config.toml
rope_base = 10000.0
bias = "qkv"
init = "normal"
Each number is 500 + 50 x the weight over its row's rms, rounded and kept within 0 to 999. Layers, rows and columns count from 0. Numbers have three digits each. The size before them is the row's rms in percent of the matrix's.

# layer 5 MLP gate, 320x96, rms 0.118, rows 237-285, columns 0-95
104:534565446500490503483466538442484559435507501511453512548372410510551359525490453496432497595591551541471421587471511452498453479500579479509507499470442532544560610471599463559515427560401531536561484447484586446468535462482557522595500484514486520463479491552506456452488513487439478527
094:488495470481509487509591490470423548540521460476373545581548498404445504463553490541500515526481505465508430612477479506565419580453467516459447526513509402518537589428553478555541628562523476466590425498535477559526470455508427442481376509496550494452544518445506514496415465476521536467
100:431454580440533544472441552575462487522591484457442492520446487496467379470544533441567443485515531476449484456496435492562505534463501442485558550470488513579482566495484501536463538555509500515444495500603523540388564622473486465517614383471463487435490552489435593508533547492550489422
090:410358506511343516587560456529500513532555462552437491566547509426550508453486490545551625514431515510517552515484475462463452507492475425519517450603532492461512490520467539564465564544512456407514523497543537519577524509457549522487386539461484462482570512445463494522456560483565435548
092:504515524602499561496600548497487571533541515399506467496409416499523440480526578519553574601571478522486511524556448460512567491447490487513599545514565508489538492439512419457528604506498450520495524465434602452525465468404496458489524521515501488404553487390520461594523474537458503418
102:554576415410493415410471446502393490448615474558417531516467556449521424444425498479519522567574482535462541466512517533487495463500573471600532436536526504531442462511444511465490508521466556550515481539427430603484585489433503535486554521517573513553527528426504531437501524591556532528
102:551466428560502562401446497468494514526575381481442429502535498522576507509449561425531553454481465424432559584547455471511541478518505449491501543502511502535445513480504504554433587410491473487450550462496540542468567446469499533440611498514459474419533615551456484504500578541538622451
099:455516489374504504432484441469511411473597587486532571543563533462531564425459469532510504584489408490421458535524466508554524505523461511525442490519455527611519433473457502451509505548470572479437488488479426446467540457433457438498475537608575525539647542516530500441528432493490556520
097:403375474433499417390429450538482517403581440472533497542562459539450507473506547486434514452519482485476530530519523472526489548452494483467494549521549572666466633481531485465486433471495566562539470500493517460434493522554503480441451538585459511444486542535404563503534462534490504524
107:581558543482530527464536467432386603398511526462478564511510440472502383554497451544548572542517541533511624512466391531492478513462505524405434500469595492497557522535555535540497482489513396538466487462606573465447502503481526541437419441524497509502491484521565507424565491474508484555
094:483506540413521533417505516441480470531504501551445508510511529491488507487528491600537439482415467384522453492508464494544505614465490453513489613461433502447520553452529543526430456475564480558470604371579491528598551465524465599470541428549475523590471406453481556461499463546535483505
100:500498539521552409482525456464485545445429574607473399536430544561449470469437505398464546525409551456495495540579485528535501505492502435519527525528526469498545457510556481505528398386476468491609523462518518552543498483463466475531441525644463453461449554485573551430485542583474490441
098:425527448410480471504532528426466499437529497511413396542390494473449486515454449482432504421529438544499478534448508552471441555512484463517502543469534540524540451437444470458559451502551450612535486516487513585646556591441518479508542417457421482508444469515523587542466558500540556449
096:442417449394505423443560603511516469550492520551458449501520420484524412503454547566486442459469560615476500516419487544358466549506541515465445556495492513513578475513442515555429534590451457457534514457497469519553484504529485521369485495518518519499442502452530545533465473399486471419
104:432472515467594571548540521555544471464526487497457537600569487435523345499526526485557574530601554486529518528451541504434457490480495480462501530482430385544496531488510581506448423511505432449473469454559553607463475549555459449490463514508507508497489574425421474512409466508388510523
104:558485443558482443487490443482485545465561543556462514420551587426500479425563483511511551490490411462453511561559454469483523556497436442509563564541552537481457517440544618523418466562447453391415561430498465512570490536583418506446427460551489467556509492509471496572505550508403461536
101:424531538521545560411520560393449515468494459549567537462426522445535450495357443508527534475551523515526549636445510537446487525552525518451508436544501458527462486562457516450492555477503495614512439527482566632509436520473432464516485495482569554520460581477584517464441499479488555452
095:482560499406528594483529472470576469426490508477518546561503542464559473485536504504498554579493401482536552557515531496429578479387466475586507539543522445494513573530539522459576488397545474555499511504464535449405516455531506529489463448432498452478573512417519616539401433506597465562
095:433563436471485482512572509572506559439580417485550515485448432463575462530503432472574507559604491460425511610466500498536500477453509474507478500472528476552494474445430577623458414498509625493486491522469522535470543517511426574497532521522477576482486467618534503511433548516469430596
094:417529548511561567430468546397493552502514526504526569532463609455520474518452492406524570504475506504451487525444471535524556499523525526457375472497513492465534602510501473488529495465464506555445534608516470523497535506399580465398536459494482558431460467504500477442405519470367604549
107:496491520483482514571501496464465549434550446522535512539528470502562435615416538415439590453547565647503439543579551576392434497431439501432422549460461557532474532488501503475539469521506504527551498454456519434429504551445534474484460487573504461427473499507494561479519547547420576446
101:394531534476500514495547549496532465462502469504516527467496559439403491516548453474450435422556556559494544544495468565554533510450497433490523507501575444546526580476523431537430438449425493501492519443580605522505424554456586435451518470565474518511558513546564533510619496571511348485
103:575461365585433462503549448532523525452507593508493585580474512455431540517416477503487483408537435581496540467484538470400533506407465488400539533510468506498506476485391524557564557507495582538505572555461487523464509613475545486446506529469488399569500523470526535488451470524495565501
102:476525518510443556521450418476497468473535452517472516592522507486507482502550669545464504541494443560578497581511541518442436464435426449508463451417509565534512485528509493548490511488433545525503489474464501548445532397485526468358462530603500406522585532493488449524407438459583502561
092:573461428512435484545526491547441537528528519534445560526537570533493416583525499409627516392498431568586407479504507481414544514566424517574488476466500537546454522443486502467456420458470488545518537566533557554503448475517467461390511489456536547480478532577395435465477522537538504455
087:496486483543498431516489531454538557502534394437514480545407524579474615570507507497455487476521356503552455487395473473424537407493448391524483518591496454463536504551496603477506477459507542499579449507498523413552434525494471526483482568479437442566551485524526449549504463444485427431
107:442456495511511579467518565487489533478452520543485497483526482558443572474391420458541566534528462511489496559580530490503589431488506479503430468486551532546458432438470460466511479352509518608489415522526521586525589577508527565513488519541577501507615412464553448506453524602458472481
095:503491554561443487465498514552527523480441432474577594452501469520584609580519528477551431514517556434487555558445480546510445468529426394490621497503526457477468555470522504543394489436434531502477522487538554443442509440504486571466541530477427443499436526430501370484497457476521413561
107:445491456469576514458392451515397566591505488563448613437535549511647532464341464523514516554495485500555540526416474538476541497428502499464500513478525569485477488523547493518575477494572543439514429497499506590549599466466452497471557548541522505486475482441496538453502441531536444515
109:474449573436525542438502492496428513414542480535551471499495470472526548454553442559466441543556515550521450571539477489474569514444570503533556515520483500453486538599516488595448432474475462433575390473519581511526530455522491453420516452613475507532415455535654589511511517464482539429
091:553590505431467487493522439521448517546480484499505556521595533400445493474450546447504484546580502503432469600545506545556554579509448527532515560449545486422496437480575443470511491483454445594480498489461457558588643496522459493451491464541594589497502487421462466440404538431474499471
100:484483517542446524357489481451475555433486502567494492554463513493467433559469461504553525415469541429525539522621498679504447645505403540471484507507475518444483523489510464520487460500463525476476602537476553486496475524504586543521517552504445442552547502427567503515521526574436566514
104:450450439519454574499440536537493485447522495539545444476476502524465524485482531521642555426631438534526501539473491608459435457416623436477492449417569510583478526423495500494480480516515539523510419485482525478532579423508458488473547545548526455455529510463510535567488473573583484387
091:497465403477469532444469541468589550534558539568535432551554572531552540439513574600502492408517516519486528439499500439537495507488531390481626480487458527493491473504471524484541498362462495485524454477468508548407472554539446461469510517450503512494507566473486608428530541562513612603
089:483483422515431497498479533432482410470518491489449594482476488442570499517443508539407658376459502515481585486411494527509470492483452554537569498497472553477567529526533521548384424558471455582398466501494609497570488512505448544425478528504461501433555509461490536495494460544481542455
114:477511506456517493523482468547539541490486616605454482492481463416532564529467484575532471481539452471518465519402477513569451502515422487505532634441541493454453570478528505517545460472550422611470629483589608537523494474430509484482483489563510455422542508580466453509424457527431437525
104:609490484463440507473549505524518461511550539478477441530487614480536524479439487433468475478457462407506450474422446515466527392504511526485557557550513514502517395466498501545529506550497556564406546516527531509491530469465546611384462480407503432476578604514540569604504512439542505413
095:425534503423434540561507570416536548522466449538438506468455453484494533536416417617501587495474572456446592474533470547513496549519523485491616379538544451458541518450447476546440561527392457564458502565560494485430505521503521511507552457493485515476496427543504554467391507463480443522
107:603471442608519452445519512539503408540576410530425463580661435545536493449496470516525489471576508507574599536486450513520501546443531455511456516527516550476472542552502445620522435514452500479532543450523490469525483517578460392442508408511491505529590476491522482482516495469576502479
109:497445485547457504512511574402541598534527485591528532537528516518621467438538549481546470505457582481469546486500462536528557510588535470479530546485589551419497430454495531586427482558500473500436448365525515450453428473480538439553501522531410528487518572548528505549524416598433527523
094:474508469494473461445534536446573473565528497614498496541490429500472542574505536608536556521521453472540438516485473568473477479456558546608464504492454500519533503561561518424521458516390521520480460573510562461435526610532663526470528495433445505505501594615562488467517531469510437528
109:457426524519506451488527513535472489526469489557431566584550565470513475424442472568428532500571538453501532659566472603542440475572421537586464552515508422526433512518519527475531535466479479399508643426521462518530521414508433532442427506504476493494571559550501521491507484545516495474
097:502481461446592450474650503546537439507495565530489518549445475508448470426477489569531444483460436526552523555476432470449500465431552470424486572381507532498565420437468444561456527449533471437533585491456522599445446574480480561554506468465516537440553421515507516431532534459506422475
103:467444521440534478500443524451529442425480541582571460473513498491495508592413496493499544551570433528454549576443426545516492542535515560489532555529464596577470535520464452526593519494563515513509410541491592477404548593413557507489550473469474454509504489488343497586550437485503520517
091:504420514486661450555470515543475540460533503483480510548466558451582540496547497529429506582431459504534562527639529507434536500441513521574596487595531565541472486426512467521482516460433499554477556502449516397511525472578450548462453426513496469503540522502510590398519538550541451465
104:527557559479496574451533527552475542494481504541430531450474473477506466480435402506481574552526459519456558520598489497458526491437504390584402520513481522528430515537537511553482527425475570491549570489527542528523496423457373569466566489590540491402408630559518477473521464519444468518
105:511542400525453508498530593470446589518583535484490481504513422487483488539572490446456555398522594528511562500496441575407463474487388493415425534483529453530494507477478427517514552452531488507499439420485446531511601468464514512512568543529415493479541579509544407589531488427511589465
114:440473501511443537481538497456446521501570542519417544482563511466528485550431486559449480448481514435484513494383479554602506503459501483520534559506586431513450510510542571504407502462535491604509517522553422544553582564546543506461470447540507465520425455411611378481529513402454419529
106:534474487552425518423492439505540515452490516566480453500509534540467529462463518498583538482535420468478568498485535471364471594496415522522493476523552603501523458487434442541548471575460526482485479414504513469563394549508498572516556462449456448475408571506561616543385554514450470567
# layer 5 MLP up, 320x96, rms 0.107, rows 237-284, columns 0-95
106:497496393437483442483482389522531516460448573535478526439466493470492441476558469490507618566523445459513552519513482473539545425498446574512573469523533446532446490548515524512486523445435527552550510485497434451463452429477511568596534416545386513484455484580421564481423485576508481627
102:396519509534500509527558586539524545426456464517549422474440509512402540400557570533600544494623529444508504557527465485571412540385500532521556479534523471604575509538502485458553514471536498484530432505464506512423546447446471488473491530461490490549487487489357521516472522448589462511
099:476436469494543397516590409465553407475469527498387512557504458433533512532465462518438558502539584453457529527487522467455430534443596446595592509496456555531544594504373546513535484588506569532444498481439486532522511398499475511566472506455429524566488560499444485510503488512489471453
100:421529521555429494530449543525585567555508495456474464488501448485521532465415508480415540498472533512554440508468419452434487463518454450492541507523526528481503567515572620479563580553569468446550493507467528450469537654554447498539524498506480444533460662561399470501449519568469488521
090:544519570504483489540538482544481457542528437494549509496460546517541484587490528536528583445517369548574533538512471448562582388539484553521536484458510558529463474512513468595526508532466384507522528496392504521521362416536566512526543477470479440526553617427417466520555555539475520500
097:491518508470520514504549562513461587517514502495516528419449526442469502521491432504390453519420525461526447553646566496499503458470507587401486552452583448511532500519585462495468487481500477483455487479429483521440579632498522532555489453552497552448508422513444389587436492446419563532
100:514456500592602536488413444439552505405462568574587527507465435494434532531481469464527489499468549513467438442433526416490515455539459494467508524480505512524456539541536408578601532451511396453441588485573440396513523505486570528494550557568421497539447484533452506457480439580506484472
099:484476524415462523561547555468498490459549584495515435516373487498559525529503453531528564415580532541570479460473515541621520476533452535495416529520522440552459541407454531470457405470473487520501491491542551553488440523420641487512490468520558500513540423556493416588488498389484532462
109:367510488504536467500511483537498590569530517509549407579461454557488512479506605457532462461467501471508430506452527523425464616492591456534464548488556580502480462505490558443502515428514532496569394458540521492496453463456510424411510533453636500500495471507467489439532542626465558466
095:527473475507470480429404488537539495458611487487469456501532386561471518520518525542492608515548475409524530485517447512487411407500490460592465457547591447436530528428500544463449507523508401539555531610483502480416554646524572504556465477505427518587489462509474470468481522500516548497
090:454483518405514537471411415432510570577595518486470539563508469515479553509478499541542474414531482448457465467503563492511392645380609544467578499509424524536490551503530493496497476551583509535493434471497496594551481404498448437561486484524476495542513492484492558446476515485512423569
096:464412545533494527508446455568428500544494507439507564480606483464552464597536470503547535516537424534525375563548544500454519539544414458469483535493467546527491546473540476446478537537457434438575508519586517467556506521523568443549524498525603447445414512625537501603478478492551529413
100:543488541519439531482616473565538569497412404508463502451466570417548462480539490523425454513458495472534591534525458447459618492491548501445458511517521535453501556503455506471487457511515474525458497502458534471509381489462471486623523474624499471458478505522522499460530535633388548410
100:505505513537534509480463550521537630498523469479525564550499577461540594514481445594492495525508455427513512448463532513485459449518529453533437534436532432445478561527566419490591542456447580528601487557430580509464437508479611466530488477454518498456499562413421515566396529557560457439
107:454537475485460499467533426404466530462578379485535487470504513464498512403393434492534541440574519547484493509492462459470511384503492470541493553377507640431540517462532500595563484576443511552433452414499475497504526473482551481477460438590453481496534477527516556515520484442561421531
102:464493400476451430446406508523472550548481574533495539519565458540555527509444405535511540500504524611528460482557479579515509514438547586578527481539495535536436450541381430524556499506501516556482509612523484513565483496479519484417459521516473502543365535463475523568357483523494450522
097:467515522583486542397544547514505432561446549497502491545521484549519444452540516415453519478538570504450459457452466564439595492460376483535556449516478431483440436445494484521490503396594505616423421499582472533545483483517532492592515534494482476544480505454527416479429449533536445405
089:556481501460595428513420538570504466484480518446548437435462498501557468593440575492551549572393536532512534540484515517384655459485446499503569432487502572447464602491462505434509538524549540565463538531559561561467509540458492451500484466482535468437482612531541501460469542449520504522
100:478440496492439502454436468438377488511551489513428548511538443501476523484534486469443607526431547582548541420445514501526458465518471586485477519509460571582480430517518474475549517614449443502469530532495445479470572384550612481513511510513431467522459425510544523441459547495387449587
102:558510485450575499429578512554536377516590469472552432531508494516484496539487465513504509457480553443508586506442540474585593461530550544574538518440574385579589529475571507515439527476474534493442463453373423491544506498575432447507523469463563468494530557504510423497569464467550461514
096:507520496474498485567554549512524495642528440536503434511422551492405525498522500529516446494445459494519493536567462515496537386474562425437408538502500449570509480541417429580589549553556487443456477438430502507500495494502462471594524487427436484505482449488443582424522572506399593501
100:596516419585507528497503433463438587471460530505468436460475589503597546461584458516532517416501512481527539428491454505504435561490516498537465520543550511493491443361513550541491545513417474511461557500461591524554423375450419474491453504499401518539515490459425511537551567521428530520
098:547482518596504440472345519461510475517483473544528603591497540491601528479535504561432571588577506431542540532450454519552437515475485521465608514526531497506546463492484526500467507543489456446541437471467557485394535486396452434526476522497513518477563558467484394492602454484580483483
102:527395441521464442545546409575429541541500533557491425413472537465474466450524562483487538492543498468469514496475483474575494451483474542450559477475467573539505444454538529502579458423505438574540550503442470405594580448504575542526468562454563475563514432515623502433414487448505574501
104:639589491424477575512420459538521518447544505527495527431407551502400543454560542551419430505487459539507509568462488572415603544479415496450495488450445533488553521541573525555569458551460456467522506464442490586591460491497534414428509515565524464520474488532501519534562446546497510505
098:408507422538436450506590580595444538448475476461504527616404505576493570524495464488499447499487500558540475470483498468419537482608501496544459587455512533545580459442491523546494499517511485402605549591491523497537530455438460490428555494427433483569520532537587521483536473426456506504
105:534528483509455479466577557416431481520513414516520508536391481574459517602520477577515533509633451482519416557507486465510635542511483391509467469473462449547515491455472500518566532534530516495475484462506552588566478407475493497522546455440470552402528510455481460422519512392446545551
103:465444532488563559500513474533610526487471484543496459479504549554629511370510492462520507488543509544477495412454548491528517572582519527407535509535547540499499445434496576458425513520462579476492420564479434521438528492518545551423419469549580384475531553403529455538483511447488407497
100:407522456519533529458548543519597522522571553405519548498490464497559451427494498617557520543509414509484582448542510441433571605524502489516482522538447462508539538414420503454582565506405537530529461470427490419457514462522527449503567492479451512548531486535565433432409457508445508574
106:467436468483464514543528521532491493511454534508399484418505432447533434488466520576512544396487483577450608435465519445512396497569544451611492422482565558577469454423506454492510565522575511578523506503586455534575538533524547448548510478459562453537503615475488429548427500489483502477
097:550482489530507428648579507423469470473556526509512493504526509487524549556446559603469552438552495517501451477468555492412467538539509501522535514412483491509545503485519521592461476533545503525463519469541395459609581502527450582453439538564431544465515407629418466470491498475459473583
100:551595405592618505550535567591539430512503506478503551475523476496549538579464505520443420527441532596489515530512532460409571450488568435444536545520501497487482454402518501554378442519529510574523502439479508539474575511446411529471522497388433486475553550514489546552475516494488504452
107:475472429545506467432509506478472501470535532540529483488542431502427515424543470528496427459517621483448480430446459534545553545510445432547586534619445468475573495492511461576533472532530463374470476507557449556457558522456601456404558545470401468551463514537475548465444511426471438561
101:403589415471498465544442546510457560509495476381530556522580588520453469487500519489467569426525561498495521551467536433420585494454480465588534485456491506522621457400448515535588480484506402516494390499510519478569532505547536510507533494515539433592481549537563480471497506455545565557
094:438587457458417491593433513467565455483487533517472597484547444581469485440483449461495478472464592538482515471486439548428423436481519492465505482474449507431542462435537429509538525524522578444534427473449525585437448529476522507531381553524455482412504571407408500546537495476438514581
095:510505465488609542519507492507379554527480495529512483501545466554413468582482464549496526543525470491474531494523512495455577563441380538336523504494448498467532522536489465505433446457515463525610562528494563681541478467494441514482430519530534506475483488449522481486461461539604484578
097:512592446486560529459388468421556563479444481488486505559530503490548571525526420428519530556545522485490526552517380472385499564482507529507499493499487474512474437465441490535516503475561445461582559589424503448535501454553439517443467511579366544546486569429539536539398493491551437483
092:537533510377548489433449446464497476510525596402497481523478517441455497552535443543545383507472546444443510580497481519538552464490487428492402530526499501598438536506526526524443387433489506481549441526482475494557542452457503461425477467635530505465487510437563556491621457452498504563
103:542533436533413427441507417552463477469581523482505499521483406595442502492483497568493529482531366485480525596475563508468535564504412488543446480518501467453557502488566493536539480519512520547569568444549394461509408444572537589463509459483482455511526567561553517468498476438511370546
100:526447486559494438480406538495391548453483484537467465456457498568495505526471468601472424479479511565527562507563502558534496407587553525532430578403474551482457437528529551538509394523522504508526504487606437492504489408500533551567496491471559439604540456491505462476454399550557522582
086:381521493504491497488543559494403510494498530466418480470422504592469493471496530400490397473517603481587449517430513549559535509530444465385485549505553457501485493491516565573462463506509464559485491519475603511433519417529473461511454528470537452522408450566477484515624601471436476460
100:475447501601573491454586536369487517476476510388498555577465425458473523588498430520517445476458426483509448546502457485489446495474508573514473534445505524515425407582444565538447510451502455541496517480552511501446487507448412536417565439448527501564468554493522452527442492618433555457
098:424625471471441618554507469580501476611414514387448517482511483441544479533420471528515550498478472436489441536466482540483444513383470486556433491438531516498514478467515535602505522491476558576384425518522490532453498492473481539471484472569414511535495511505517413451567505584466533520
099:553484571408448508534488496468548464495530443515452526560483513380475409492454490564384398499553591538437495528411545516450455538485549469456543476498520459521438501621489476467565473494515527566496422491419473460435445553483485467409523481493572579455524538483550590509498548491451526414
096:527497461608451420643460520602478568555445499535471533484450514451436543426528454436497496516528492516474453460471462474561453495408497516432489508577511468571457463514498513518485529574426504501555523495421529488538528498503430612515579559634465457529468558507490423574433446530513518551
109:588472537468567570492411538578522459416459499495479436528524409528552506513444515531482470564580528525535485538443527508468452464501500557484526511507506625473489502461563497530465464527504474457610479523557474570517513521504514500461627578458527450484316517537471437500411470512426435454
100:494460547441510440510457529511499471486500507545500498439505448502522490518531573485456538607560568478469520439447597406502543537469549514498598499600424535510518476569536471427498500583548497410483455510478524556395506444475432573495548475531410442472465544428516648496550488475608476542
093:480459550544580512422541551509518534486521533448529493417445421477502557496556410392541507400541506522473482512420443460429460547475461465500451541432446575544487511479441534480558507433522498531478489552563542513518531468509449490532532561553493561506457483601484493664553507631512478581
# layer 5 MLP down (transposed), 320x96, rms 0.131, rows 237-284, columns 0-95
105:431442547479520537412448505505581482500544522516499640565468540520456585517518580482539529428414447500631472472538471400433515532503539515462541511537460439501416473493513505521447524517559551501498453580473473460585550548528481444381431569489556492533468476416538532518507541455412503479
100:506457477402491503522512501504529602472546607457510474443491436499531573519431413467521451546478538459547526510614446464612431494471427497543513501532482503484424536615484542384505550479529442579534475501477524527396561512586419506548484483491510500558519369523477459477503508471434527524
100:410588508470562548460461466525494530562533485451494507445468481528591443430504476478509465441475496482562465595516512447569506467512562528527499501531416442435443459443539494507350458474581599511478517436506462451495543589647451547460561499411436518480499512522539509483574436499525463551
093:509591475496508524449492586517497421490468472489502527556389509472566516501456545478476423402566491434602422526487538385464490507448535617534454492522447522495415486528541511491533579499483502499533497595534536466544447515626486462491450367481520521390559488542500468512465556465507551520
093:462519547476431511365441494481586497533458498373519485542448550506542529513542524517564497538501555410563528557504471516439473459522546631489480481471456529477530485427533389400509570580468573464453441549507504544518523555482501483469483475574501381462518561468508546513410545431444509525
097:522455533508464576502490502492601452536516454572448425564492475499550540527537499471464482423512521395555499526560510462448487496447406550546435547554437502560465565474453500493583550537436449564471561614519537483519556503583474499500446505402436590454525408550556436471523445465397481487
100:411459523519437431567506531470569451450533393501486526488537461516480531622453430556406480479584434534541491577559474431575505498456487574483516472539501528485592443579473450477459458450476512456468506436548511544518514509408475464578491485521577365533576449512521465503533488548533587513
097:599473472599489502473486435449533563578461446570573506560466506546510489427453505477488540607478565428468493461574503453458455531550456562472513521500457504564427510455430489541606511450405480454518554447426502525542521569507537493408501508525439595487594515457446470448579453517507569446
105:507503464461549435548512446507573552585475510434455478547526461535480392586493517473486550368432459526509501488536482584483522548534490526551370431525403555434534527566529518490425408507481521587573442498588464392437582557503485516457455500547499449488535467491485511498542450546542515513
094:456473549511584468469549460475605512559510538407521445371566538593511519433541513517458498460446496516513554397538499530441460471481536517446474473522503484496418430502466498561614465527479548523447440479472519500478480585525439483521523586476556573613480526464558415531472415436563444518
088:511548507460503471483471557455533540463499445466565570459416517451435527526495562485477581498423482549454534504511492458545568378522513447446407420456515501553503452500458465552475514471468487589565484623471475571570551493526501518512502621489583575554353477500506476505495508467522394458
098:453474569518510510477552495425564540501494502505506532599580465501498405490530563380518513526457380471515492497463566513503577491335513533545539497427483390474565502591549536510421551518513470592491535545536501406446491484514576491535527453476565556487539494482453481466398498449499496471
098:445499562460548429479521436491547529563560504601550451500519437492514609500455527554448489524601525589547451408482491487444533605554474518565556493493542569541477476412485478501501578504516452481490567550547465459414418547524450429448440384469452518542511481509423423477493571502540463517
099:459514528580476445478485496436474416500606488553504503566466570480466484514474538559492499514529561526349461460415591544464465543501506471435458512477458541434630424536509567491463527489427522642497526527442512552554466498527500491488491492403502528539514515508412544611450533481487444444
104:497540428559532525499511484476395606511482508559500473465493522496541412531507455513535502477479513544304576435460463552495553524551499384447518519509550484432589618434505459586575428601449493506511529459524480502544440469520536514457449458433487555538459460498485500532473490483552505551
102:486425493492501481543602596534546562442509508461465531482603471515482519496492489494499530496420421492509538521509542507430534368489453393449557511464529533466443507422529590514424477465516460547501601404455494455515512572577479490475468594605498508524545487471450520463618522415528489547
097:452533447512526491427525527439530524609432484480533521522445465464526450504451549525422533469559477478614458510524495416559546462496398479523469417465528526509461439583519468452491497537520486532537472501564549475556477526496454440570593498544655409532448543424503458559495586499481612476
095:471455584486467401555587516452480463622515517533476517497426529492427520408466622542487455505525583428485524469538520517553460522514479618552422392490491432491469516515529521544420472521548478540450505582488507540494459483440436590540456404562459451456525489545506433498522568466525546518
098:455478570502504523561532578497538506491528508516505450624530566473463554584427484596524443432489489440375515500480522509484471524451533509427533425520481409464618542522554433452513553456459511540427470507519602485509460558411502465424510478544466468471544587437483500545481505479594542413
100:471478488553521570512455465531468576446391495459526567527445549608480506522526550481506540572496494489512469447474496479475468444522557474403438540490471447479408544515430381444588492526512572526552470473476446568424516575550523525497476541553496492433530400496462552528573407517417615517
102:483487553469557493443492507482627449479559478522537407541491404500509517540496540435490495510536529527559438542481576394538415539536464585384485429474498538578458434513557443525509477533534581495556527543481525452481475408518468563475475594465417391589474532493547556519448499463473556487
107:528556429410507478498536513556445536491461455534500484366439493528453359458501451554535489526561468516529556543479562503510512456552569576589517449523488500582439503518580565464482560447608494524458419491529480509495570479461438522472550391415433524477413560518529515479445568522477491525
104:476401459578538458463465519470459455497484454546554638601412535510571484506499457452479508415565488427559581499532511453503562422423517494476534507462487497526467573482500534504479514541533467529501489494447449494532547589537509474469568598496503575498436500380482432474469377564563560495
104:470431462541489538487534477537425514503458452509435521385435427513473522539360513496568549455510519531438463568495398561499489506539461560397575481480603473495545520478444501520538479483564416574506600451490530437564530478485487532565536466544506489527522516509601463434492563498568600450
104:498370526484568513556591365496515492502491478463505484533465450544587447566371540492608577492477530422583439536490555486502484522553551525538472515485468452539448512458569491516510504518551551578457476425517518441406474487546500556454536447511488455455483519518456498438477408474536614469
097:459456497503500579468417546454548463496531531453469507441537484538626499539476440502501490502425407511623515467577567420492390339460528513559504483541554500523482521469461511617551451486479563477528485513451489435503507600455496484408525504525531590487428510542476519489531570539513533471
105:518504478552514432421468417565497606469523588421433507416476507500443525448465457380473507491515544494535547495561481461470458514457430560541450567471521534422579518441435494507519549482504452573484436510489433528574507611538431493435481608553574509562528520505474555490527480540459597541
097:531462580493571593482503539525495474501592490569414553369431600435478476387476551516496455462483534508384438440520538530483462457470487568540539520560576468487454499472434520507547542477515560477380528522549497557422502546488468519434577469536472613473514535542494452480467503482503480443
097:562491490549440485589505520490539509471646514524469478523450560500578463520555531460499431452421543522436491546516421588523493511568475550488545542391474520549488544486409441503463449504449545480519508471461484452466483603519482518531537501532442589441444536478510496504520415599407361465
100:542426553511539459509403478497512497499493519480520519522469503547451401406483542542559469491534560507518456476520579605610416503410464440496511538469567458555514562484554539407540575445505435494519603489621519530533489532530450492460446489412506483366565439516484484509449485481515509575
096:491482402554492519518504577571456449519501400526413437516489517460476565552510506519524436570555502573555456466619437586580492520439480541458488414473478560528439492469438514464466562398561480488586587486475524415464470557480526461507540522440481439481528573415485494580526542542563475478
100:522495444533474416516560538479471513492435428534563564608555473617476548559489555439510474463468470538512465501442509494540501592500439453470522494467419588447483467512472539478472622547614457558482492437469510559474437462533507498531555419452462399580536483512443541500432388501486545525
107:516562535462448436519444554477522551438480510603553445584488516525442566488503447483581475510492490473449488471513509517630459523530531474541521514505468481584558541518547527523460500477407468589575589554522498495558471574403460542386417394481513499498474464552460496446439381485545479446
098:538450536506434579468465496480551502429530585423472516572579522551612420510451505415498528484557539471548474483525447432517499463522474394427420476519541485466508521481396611471496542530566520512468564489508473355488566486494449556580452608477551516555506517516485499554453447520513482460
093:445547515476487485458457521460535485486567441442506515442473495498502429566506479488464490488433530520542482527520531496439601599536572548424540500525518472382418507422567580488538521617506538532541494533543516391473505498624485425503542449571509497449515449566502544527461514366433570459
100:518553507457495470519469475444502511486391597518529621398512461418467588555511487513476439583476482538478537449445508514527443380451529570509566514531507455448422556517520582538504532430499407469444550520570443501566417505493475452498533425504600470515571589495506461535439456519518521499
098:504477529458444459499485523578505446542467420493519450517491551499494513533507444517538495608430542515532488493488397491518485522425465593452472461474491518477462468528497454459553448485498591548451492478608508579597512539451520497565463642561460340487638492503512457544557431511478484522
096:425504530587506558591477544491520488460361414504441460473527461513446533447536468511548482504509557492542553383577581521470499525428466504451516476483556543497536601488432440485518485531504456465492568413465472600495506501481469407520586515553523626560487540586479517542442495480547439479
096:481500521467470539553535434445473505575492493441639512479548543427435460631475498547441546445528524639568576464482428475530479554451485468440493453530504540559465501525440479457448504570483452467527476562487546490447511542415536423476609504440576537506407553527446474545529481443471518495
103:553452533483534476531509517491513531586431545488547503560549503516443521439470367454533514553497543482580523538518412481510499437506473537570448568482590594528405438538474499362512500446488441495454484444432460478544446441542516538464488642558499436553451456520514504475527561503426555558
088:446476510604424537531548545461549529511460576472476485529506478465412471519525490481533499530521453493445509454466518445487466522572434520487542564606547533533441516459442507499484472418543455464543520427499465356608514562526538455600503587419535611451481498441451478522548467498558386519
100:574469467458523467462518492577501549444502559403502565477554519495561436449498505543568438518550458519569474430555529444536471324478535537568437476455542486457571462520436526584508529545491468500553430499471457583478439551403461528531461506538620515562487517415471459508545445448499536513
096:548420525499485495447405453522547501521561582547452507459519481572473450466461440464456447468558453641405420412583443509443449461549488464567583433446510520560471457515573521467415484526614525499437546483531536494522477483560528480531467564508519512523544547576485525485490589523459559448
100:434545536499470454541429505502518517519547524523482569435468505507560599448422459494454478376429563437673532450528486435560477511457477566458600384500472431447530507461532457483488590539518518434466477490470447522538527600526500458489509483570492424523532485511472518563519494513440569533
098:444514508478529418474558543452637562412669469449525458517550526545492387457413511475456521505451489584426532437488489467446517534524532553504584435476482520463527433474528432505519475511480497507552510508535486425507497590497532444553461422462577462572504487481538551517535603482473527454
109:512543516545554471557531486385515529480563527434508505509459421450532516534486484570474543467480531462511495519440533551485459557534445437529478482424521359524497447536464572561491511423463401529485562525531452544539426478414637535446489375524613443503576488517457539541515535492442518527
106:493480528550488452484479508525548464568469478547435453534461549533415480456527538515452534526492512529352561435485510505467574527530497498409576481536490515524523508434534551504526586548498521467476513507522563489482522513560451496527437272471438469484534397481501641473536464514440466503
097:457477510478462558468515442519570577515500543484581439645530534451462533615543447514546486571493529514489465446417559501453492444518444518496506517537492471583649486473506434497476579540426523529492447406467567452505497489472456548499443529525407423521508411519475462507488486440588548434